config = dict(
    n_kv_head=4,
    activation='swiglu',
    norm='rmsnorm',
    positions='learned',
    beta2=0.95,
    train_tokens=450400000,
)
Each number is 128 + 24 x the weight over its row's rms, rounded and kept within 0 to 255. Layers, rows and columns count from 0. The size above them is the row's rms in percent of the matrix's.

# layer 3 MLP gate, 1344x512, rms 0.133, rows 642-662, columns 448-511
size [131  89  92  89 103 102  86 111  94 105  91  93 112 171  86  93 111  89 118  81  93]
[[ 99 148 116 109  87  92 144 127 155 114 146 112 117 160 135 120 102 128 158 124 125 112 130 125 104  81 146 102 183 137 112 110 102 121 178 118 150 139 153 115 173 155 108 136 145 152 163 128 142 141 105 131  87 123 152 143 108 119 166 140 138 138 192 141]
 [156 145 137 129 132 135 118 126  99 137 163 124  66  95 146 180 150 116 135 109 119  87 140 139 133 123  84 140 112 107  96  91 121 125 132 167 111  90 110 107 133 141 121 112 182 100 133  90  98 150 128 154 112 145  98 147 152 160 149 117 145 129 152 114]
 [136 149 185 158 158 137  82 118 112 131 111 129 153 119 107 136  97 157 143 175  71  95 147 147 189 146 161  90 155 133 146 150 148 111 146 163 128 140 128 120 140 134 128 143 134 143 120 112 108 147  85 139 146 141 122 122 145 118 125 105 163 103 121 144]
 [121 103 181 134 126 106 107 141 156 143 126  89 116 121 136  84  92  67 175 135 183 117 136 171 125 130 104 127 108 101 102 128 130 126 125 137 105 138 119 131 140 136 168 138 137 107 130  86 132 130 109 100 122 148 108 122  70  88 134 143  79 101 141 107]
 [118  88 125 149 134 114 105 104 143 131 110 124  79 131 137 168 109  99  79 178 117 107 136 136 158 113  97 119 139 110 129 112 108 134 123 102 112 130 135 100 178 122 109 109 126 120 102 123 134  84 119 118  86 127 181 129 123  95 115 122 143 155 142 155]
 [118  96  96 117 139  80  79 143  93 127 120 111 109 145 146 120 132  70 103 121 136 120 102 138 149 135 137 120 125 104  95 129 126 138 165 173  99 137 154 111 102 116 140 154 107 126  99 133 120 105  93 118 124 138  92  97 175 156 119  63 127 114 134 130]
 [145 135  82 138 153 121  90  93 145 137 101 164 119  96  98 103 145 121 134 122 119 129  93 125 134 157  63  87 126 159  80 105 140 166 106 171 134 115 110 145 142 115 131 119 154 117  78 106 136 155 119 122  95 121  82 120 111 140 159 129 110 109 115  94]
 [150  98 149 105 101  64 123  72 129 106 118 118 129 131 151 146  84 108 125 114  93 115 138 132 128 148  99 151  89  79 179 140  97 152 141 131 127 148 162 113 154 114  74 143 110  74 101 134 138  93 101 139 112 130 150 138 157 135 129 133 124 104 110 184]
 [141 107 106 144 135 156 142 131 140 137  94 132 139 142 156 100 178 123 128 123 129 140 110 131 129 137 138 118  82 128 151 134 172 149 105 140 161 141 154  68 130 141 104 107 110 105 163 133 134 118 129 113 141 133 144 139 140 148 144 104 124 118 159 127]
 [118 140 105 132 124 130 153 139  78 104 105 118 126 139 177 141 117 136 122 151 108 137 115 149 122 115  87 161 139 126 108 132 187 162 102 112 171 130 131 136 143 119 126 106  65 141 149 116 127 150 136 145 174 135 108 161 120 156 144  84 130 140 120 152]
 [117 132 133 118 161  98 143  96 127 131 139 178 104 116 139 169 136 133 129 135 142  85 145 197  96 136  91 100 117 127 108 115 127 105 140 164 124  99 188  99 131 153 141 132 136 171 136 108 140 162 144 130 182 115 121 135 139 134 137 107 139 139 112 105]
 [ 91 103 126 121 100 124 130 150 127 162 116 194 155 161 103 139 161 145 140  95 116 121  78 149 147 114 123 146  90  65 123 116 128 117 112 156 102 144  71 126 100 128 131 102  94 116 135 121 133 180 156 120 118 150 139 105 101 118 129 137 122  82 118 113]
 [108  92 122 145 100 167 187 133 120  89 128  89 143 129 152 124 129 110 111 140 141  85 124 177 123 143  94  91 123 162 126  66 139  94 111 172 116 136 125 139 154 128 125 108 163 113 109 107 147  86 125  97 121 129 130 149 143 132 153  93 107 102 130 102]
 [140 158 116 139 166 146 167 135 138 146 109 119 151 135 141 196 114 130 117  72 133  76 152 160  98 138 138 146 113 131 131 154 136 130 145 117 140 126 161 139 131 108 126 159 117 137 154  98 133 122 121 130 143 138 111 149 102 171 157  99 121 157 119 123]
 [116 122 107 126 125 103 164 188 115 108 152 167 217 157 129 134 138 112  97 130  88 135 132 162 115 111 159 136 130 124 143 178 158 127 128 131  99  80 163 162 102 141  98 148 145 124 116 102 151  99 147 130 120 137 123 114 106 126 155 109 118 119 139 130]
 [131  99 117 153 145 118 133 139 122 124 136 142 129 102 140 158 127 127 164 107 134 170 137 132 101 180  91  86 151  81 123 107 148 126  83 126 101  97 121 156 150 139 120 153 187 136 149 142 139 107 136 127 102 134 118 148 134 125 148 140 124 148 128 141]
 [145  86 150 153 168 155 133  80 179 107 153 133 146 118 116 101 174 128 146 146 140 123  71 161 118 158 165  99 138 170 130 133 135 171 147 126  87 138 139 132 142 128 167 172 150 151 106 168  82 126 127 125  98 177 152 139 144 136 172 103 138 104 130 162]
 [128 126 154 139 128 160 168 140 133 147 134 138 119 148 101 134 146 142 132  91 118 168 141 150 116 114 121  74 122 130 100 137 126  72 169 141  99 136 133 126 132 142 122  88 119 163 123 163 131 149 108 160 131 160 124 163 179 179  83 159 109 106  94 109]
 [116 134 148 122 202 141 129 122 110 141 109 134  74 161 131 137 124 124 172  90 170  76 150 132 130 130 123 117 121 164 130 170 106 145 166 143 144 110 157 107 114 129 117 138 141 149 148 132 109 184 130 132 125 163 142 178 125 168 109 112 176  74 109 122]
 [123 154 157 137 147 100 127 161 125  80 117 122 100 145 115 152 118 102 125 119 141 136 111  96 135 142 113 122 148 114 130 149 170 113 100 128 131 167  91 114 116  66 149 162  86 139 177 145  99 126 139 155 105 177  98 107 104  69 144 110 119 125 122 129]
 [ 94 168 151 149 131 110 120 115  83 149 115  76 137 118  82 104 145  84 119 109 160  96 102 121 111 111 137 149 130 145 135 135 119 114 174 177  90  91 122 182 128 150 165 119 156 137 139  87 119 114 110 166 144 122 114 127 130 137 118 120 123 114 100 138]]